Weights of a small GPT-style language model, trained from scratch on English Wikipedia.
Training: 312M tokens, 9528 steps.
Each number is 50 + 10 x the weight over the matrix's rms, rounded and kept within 0 to 99. Layers, rows and columns count from 0.

# down: layer 4 MLP down (transposed), 640x320, rms 0.0914, rows 72-85, columns 160-239
# gate: layer 4 MLP gate, 640x320, rms 0.197, rows 73-85, columns 160-239
# up: layer 4 MLP up, 640x320, rms 0.204, rows 73-85, columns 160-239
down72:43 66 48 44 47 53 59 40 52 59 45 61 49 43 59 51 45 43 55 45 47 45 45 64 43 41 53 43 44 36 36 41 53 52 46 49 75 51 35 44 61 52 38 40 42 38 62 42 35 42 68 49 62 65 59 42 40 48 44 26 45 48 62 35 37 50 41 46 56 62 82 50 51 54 54 66 71 46 60 61
gate73:47 43 29 50 50 60 39 46 67 41 41 48 43 53 38 56 60 37 33 47 48 25 53 21 58 55 47 64 25 54 57 47 70 52 42 59 62 47 49 54 36 48 49 43 58 53 50 64 72 54 30 44 52 48 45 31 53 45 57 36 60 41 47 57 44 48 47 41 56 34 31 56 57 58 59 62 56 54 42 59
up73:36 59 57 41 59 53 44 33 48 43 45 32 57 52 55 37 26 45 46 44 43 52 59 63 45 53 58 45 41 35 54 40 52 52 58 65 58 43 66 54 44 49 51 60 52 49 54 39 50 40 52 64 47 49 54 61 23 50 50 41 36 50 62 44 68 49 48 42 48 41 63 36 32 37 39 36 36 35 41 86
down73:56 39 49 56 66 47 41 47 41 62 55 48 51 42 43 41 54 66 60 59 54 64 39 48 64 51 56 50 42 62 41 42 44 36 44 57 78 44 50 54 55 46 62 29 65 54 50 47 51 57 58 22 56 54 58 44 57 52 69 51 51 43 58 51 40 66 55 50 64 40 52 63 46 49 56 51 54 60 49 55
gate74:55 42 47 42 43 64 31 55 48 63 41 35 54 45 48 57 57 35 40 42 43 48 71 75 53 52 32 54 42 56 54 39 46 59 66 56 56 43 48 48 38 58 50 42 45 66 49 36 50 46 32 49 44 38 63 41 55 52 56 47 47 59 58 41 41 52 62 59 42 62 49 29 41 53 45 30 47 49 43 50
up74:59 56 61 48 52 48 51 38 73 32 54 50 41 57 57 48 53 46 54 45 43 60 47 64 46 48 66 49 44 49 62 47 58 50 58 41 36 58 32 50 42 40 44 51 53 51 49 44 57 52 67 48 42 48 36 72 45 48 54 30 53 50 60 49 44 51 56 48 44 60 42 42 58 30 50 64 30 42 49 43
down74:67 43 41 38 50 35 40 59 44 48 39 51 49 40 80 66 52 39 54 48 47 41 46 51 46 56 50 27 66 61 54 56 48 50 57 45 63 32 54 51 37 63 53 53 43 55 56 56 66 48 54 39 60 41 42 50 39 65 49 37 63 47 55 48 52 36 41 48 44 52 53 66 52 55 55 49 40 44 49 53
gate75:43 36 37 57 58 51 40 54 46 64 66 49 52 54 29 55 65 52 44 48 66 56 60 33 42 38 60 39 38 51 41 46 53 64 58 56 50 53 45 48 50 47 37 66 31 44 62 50 57 67 40 37 66 46 40 54 60 53 61 41 40 61 66 30 53 54 41 47 56 46 49 57 50 59 59 56 34 39 50 48
up75:37 43 36 58 57 32 45 43 55 54 58 40 51 40 40 55 46 39 44 49 68 53 58 49 65 53 60 53 38 65 53 53 44 62 39 48 56 61 28 40 37 58 44 56 41 38 54 57 66 50 52 44 58 57 46 42 42 51 54 48 34 36 49 74 47 59 76 49 55 40 45 69 38 50 57 35 44 37 72 56
down75:46 53 59 35 54 54 27 66 49 47 45 49 50 52 53 54 44 52 66 42 63 52 53 50 51 56 61 44 48 43 74 62 59 48 43 40 52 56 40 61 55 43 78 57 44 50 49 39 46 55 64 31 50 42 62 47 41 50 56 57 45 68 38 48 37 35 46 55 62 57 55 60 67 58 55 54 49 28 69 50
gate76:42 67 37 49 60 66 49 63 58 50 50 51 63 36 43 27 56 38 46 51 71 50 54 60 47 46 63 61 62 43 51 41 66 52 57 38 32 45 37 42 35 32 60 49 50 33 39 44 35 40 43 57 50 43 61 65 64 61 51 53 48 37 55 44 53 53 57 50 47 50 44 59 41 52 48 49 58 53 38 27
up76:54 57 66 40 57 35 44 39 69 56 54 75 45 60 62 59 45 47 44 42 57 58 49 59 48 23 59 51 62 30 47 46 45 64 48 46 44 39 57 58 55 47 32 30 39 36 55 60 45 77 53 54 43 54 53 49 73 53 44 48 49 56 53 48 55 48 59 44 51 58 66 49 44 56 53 34 55 55 60 55
down76:51 66 45 56 42 41 73 37 59 42 62 58 40 44 44 44 43 48 54 55 50 52 56 45 50 55 45 41 63 63 53 40 42 51 66 51 65 49 48 54 31 43 45 35 41 41 41 43 51 62 52 53 56 35 52 57 57 57 51 58 37 49 48 58 73 55 47 53 66 55 42 36 48 54 53 65 39 60 40 69
gate77:47 45 49 57 52 49 48 34 45 45 61 36 44 49 56 62 54 42 38 50 31 52 44 53 49 39 41 48 48 48 40 38 48 54 49 64 36 57 51 55 51 30 49 46 67 45 51 60 66 71 64 45 38 65 52 54 53 65 47 43 39 39 52 62 44 47 37 59 42 52 38 44 71 49 35 54 52 56 65 50
up77:49 39 49 55 43 54 53 51 45 44 57 31 50 47 46 49 47 50 44 61 43 44 45 32 47 36 62 53 47 49 51 42 45 51 44 42 44 50 59 46 55 29 65 47 58 45 50 42 63 44 68 57 49 38 30 52 54 67 36 67 43 37 49 61 57 44 37 51 61 46 46 35 48 60 59 61 49 52 72 51
down77:32 59 30 53 58 47 56 54 48 60 65 35 55 51 26 32 54 38 61 36 30 42 50 39 64 64 58 50 66 40 44 71 45 47 62 61 53 65 60 51 31 31 49 35 58 52 46 58 52 31 46 52 45 59 35 59 41 44 38 79 45 42 56 56 49 46 48 71 48 32 53 44 56 39 49 60 63 44 41 63
gate78:54 41 40 47 60 69 49 58 49 36 45 47 64 54 36 57 52 60 41 60 57 71 64 37 51 45 29 37 50 42 43 31 55 46 52 50 45 56 49 56 66 49 54 59 40 70 25 49 55 59 60 55 30 51 63 48 56 46 36 48 47 39 59 38 59 44 57 55 56 66 59 48 38 51 55 47 54 47 38 61
up78:55 44 38 62 53 50 47 37 48 54 42 54 33 44 67 58 48 53 45 43 45 56 51 65 69 53 48 51 51 39 51 53 60 51 37 53 31 49 62 33 40 52 42 41 47 53 61 44 53 40 61 26 38 47 33 42 58 48 49 48 64 52 37 54 48 51 42 59 51 32 61 35 44 48 63 44 53 59 54 37
down78:50 60 42 57 51 50 50 44 61 36 44 47 42 66 31 58 41 38 41 44 62 37 56 46 54 48 61 51 47 65 45 41 58 51 50 49 49 39 51 43 60 41 35 39 22 53 31 64 59 62 59 61 44 53 69 39 51 44 57 52 54 58 53 34 40 41 51 23 43 49 55 52 50 33 52 49 53 52 44 40
gate79:37 45 39 55 51 36 44 52 34 56 65 47 70 57 41 41 49 34 27 57 50 38 50 37 68 58 50 51 53 43 42 64 59 55 59 73 44 46 50 70 50 45 45 56 46 59 47 34 55 38 52 62 52 50 45 43 57 64 49 37 66 60 54 60 61 62 59 52 42 45 53 67 47 51 46 42 51 45 26 62
up79:57 56 52 36 61 35 42 38 54 50 45 63 47 47 59 48 42 35 56 32 39 51 68 47 66 44 62 38 49 61 50 42 45 68 45 60 49 47 57 40 47 51 30 40 39 46 60 48 55 54 48 46 35 56 45 53 49 52 42 51 43 62 36 45 47 47 52 55 56 55 43 38 46 43 57 58 62 63 53 65
down79:52 56 63 28 44 58 42 53 79 48 48 45 30 31 54 36 51 69 54 41 49 59 47 56 50 52 71 47 51 52 62 47 53 67 56 39 47 40 52 26 64 54 46 60 52 49 43 66 50 38 54 35 63 72 50 47 47 53 54 63 59 43 57 39 52 35 38 53 37 54 45 41 43 56 53 46 43 62 61 50
gate80:57 51 45 54 46 27 56 32 47 61 43 34 59 45 45 53 48 54 43 31 52 36 45 45 50 50 45 70 57 52 41 52 39 69 39 48 40 54 42 45 49 62 69 61 68 49 54 49 48 64 53 58 64 58 71 51 56 44 58 58 58 37 57 85 38 25 55 59 62 26 65 51 49 40 51 62 65 49 54 47
up80:46 55 44 60 47 34 40 70 41 56 54 30 52 56 62 50 63 50 58 56 38 53 47 45 25 45 44 64 62 53 57 42 48 57 56 61 59 47 53 64 44 42 43 73 42 40 54 47 52 41 62 37 65 54 47 48 48 41 47 47 50 45 46 47 54 37 64 68 59 51 56 61 43 29 65 52 52 43 52 58
down80:59 35 50 54 45 44 38 41 46 59 53 45 49 40 54 42 34 38 75 53 40 56 46 49 54 46 39 49 59 38 44 39 48 52 64 54 54 50 48 44 51 40 57 49 47 59 44 56 45 51 39 48 73 47 27 60 57 44 54 40 49 44 52 61 45 37 49 42 27 51 51 59 57 59 43 31 44 71 67 48
gate81:56 56 54 62 30 76 39 58 56 37 48 43 48 57 53 50 40 55 59 29 63 62 61 53 42 50 49 49 49 60 54 52 44 54 37 35 33 44 53 54 40 84 61 53 58 37 61 67 41 57 43 50 51 37 49 42 61 43 62 45 55 13 71 72 55 47 60 49 50 47 47 63 71 33 32 40 46 50 66 61
up81:51 57 67 48 52 68 62 57 57 44 57 41 54 57 60 63 38 58 46 52 80 38 57 54 42 46 76 51 56 63 42 54 56 45 38 51 57 59 69 55 53 61 38 31 47 54 58 62 39 55 50 48 43 51 35 53 49 50 46 53 52 52 49 75 47 44 56 36 48 50 52 67 57 68 50 50 42 55 58 57
down81:51 45 55 52 53 61 63 39 50 61 50 52 68 43 55 56 38 50 42 50 49 51 41 50 42 51 55 58 54 50 21 50 42 60 43 55 62 56 38 48 39 50 51 50 55 56 50 53 43 57 45 47 40 44 48 48 46 63 47 57 61 59 39 61 40 38 44 59 45 55 46 52 46 53 59 50 52 55 43 48
gate82:41 32 43 51 53 63 39 51 55 54 62 58 53 61 51 54 44 53 69 56 48 35 41 53 53 52 52 39 55 56 63 52 60 58 63 75 59 41 50 59 33 74 47 74 55 45 44 75 36 53 33 48 50 48 54 42 44 68 48 57 55 46 33 33 52 63 39 46 57 47 50 55 57 64 29 34 57 59 51 35
up82:42 49 54 30 52 32 60 41 57 56 52 52 33 34 52 63 61 49 56 48 43 60 56 52 61 56 62 46 63 50 43 55 43 38 53 49 62 55 42 78 52 55 48 54 56 43 60 31 59 57 30 32 59 42 45 69 53 73 45 58 43 62 68 66 49 55 41 34 32 53 61 54 49 48 47 41 41 33 61 47
down82:65 38 59 32 49 62 28 59 58 60 60 52 48 77 52 49 41 56 60 38 37 57 58 42 48 39 56 42 31 50 61 60 31 41 41 52 51 48 64 57 42 52 52 36 61 60 50 18 57 50 56 34 64 52 39 37 53 50 50 40 55 47 63 74 44 63 53 59 54 67 60 50 36 36 46 52 53 56 46 45
gate83:50 69 56 50 38 44 60 47 51 48 44 56 40 35 48 38 59 56 56 50 62 44 51 56 33 51 71 51 73 38 62 55 48 53 46 60 79 43 37 56 49 46 49 38 30 48 60 57 50 56 52 38 72 41 64 49 43 51 49 62 50 54 60 32 45 66 51 62 61 55 50 40 48 61 62 30 53 59 47 54
up83:48 33 48 59 59 41 60 49 59 43 41 40 45 34 50 43 53 54 42 44 44 37 35 50 56 53 45 35 44 46 36 62 44 56 52 44 40 44 43 38 35 52 61 55 76 44 36 35 49 54 39 52 38 65 62 47 39 64 32 29 71 45 49 46 57 57 48 37 52 55 41 66 65 54 32 42 54 70 50 44
down83:60 54 51 44 38 38 61 38 55 64 42 70 40 53 44 48 49 51 61 50 51 58 43 53 61 58 66 50 45 52 55 55 58 47 56 59 64 58 43 59 41 47 46 55 44 49 55 53 54 69 55 38 54 50 55 39 44 60 42 46 54 58 36 46 74 33 50 38 57 58 56 58 45 58 49 33 41 50 60 54
gate84:49 40 48 46 65 55 51 49 68 60 60 33 44 51 51 47 48 46 50 41 57 35 52 43 34 58 55 39 41 61 62 59 63 53 56 38 52 55 30 57 52 60 53 25 45 42 49 50 32 46 40 60 58 37 53 41 56 45 52 53 62 29 37 49 46 60 63 56 43 51 44 54 57 44 55 50 53 65 53 47
up84:44 47 43 42 44 34 50 46 60 35 62 57 48 60 48 61 48 54 59 44 59 34 46 49 67 50 57 39 56 52 61 48 63 62 31 55 56 41 63 47 64 55 40 63 43 26 49 68 52 52 44 41 57 42 69 71 79 47 49 52 50 58 51 68 58 48 37 54 45 82 48 48 43 65 47 58 55 34 35 45
down84:67 50 45 52 53 45 56 33 35 55 32 44 48 53 66 33 43 53 25 41 28 56 57 46 53 52 44 55 62 41 43 69 51 28 51 51 39 62 57 52 62 48 41 53 44 39 63 70 44 43 50 34 53 41 41 35 64 44 75 47 39 52 54 48 56 27 50 35 48 54 49 48 54 61 40 47 56 75 29 46
gate85:53 39 45 43 59 46 52 59 36 65 53 59 52 39 54 48 51 52 64 64 54 49 30 44 48 42 37 52 47 55 62 60 52 40 50 28 57 43 39 47 34 41 63 45 50 54 49 46 63 38 55 57 39 51 62 54 52 55 63 37 67 28 61 59 62 42 43 51 71 39 53 40 41 41 64 54 52 57 32 48
up85:29 63 57 41 49 46 38 53 70 50 35 50 46 49 44 70 44 40 59 27 56 43 48 43 50 40 68 36 55 44 59 49 58 37 44 40 57 34 48 48 58 53 66 55 45 44 49 61 53 41 50 34 52 45 46 68 44 44 43 64 52 52 67 49 54 51 47 69 47 50 29 53 45 52 42 60 64 44 48 46
down85:67 45 33 56 67 52 59 46 41 49 55 64 40 43 47 40 55 47 65 53 58 39 42 60 48 36 50 74 57 45 48 47 46 32 57 73 35 42 68 48 49 47 41 45 54 52 44 55 48 57 52 48 58 33 46 56 55 48 64 51 58 54 41 63 64 49 59 57 44 60 42 65 47 43 31 58 51 44 44 46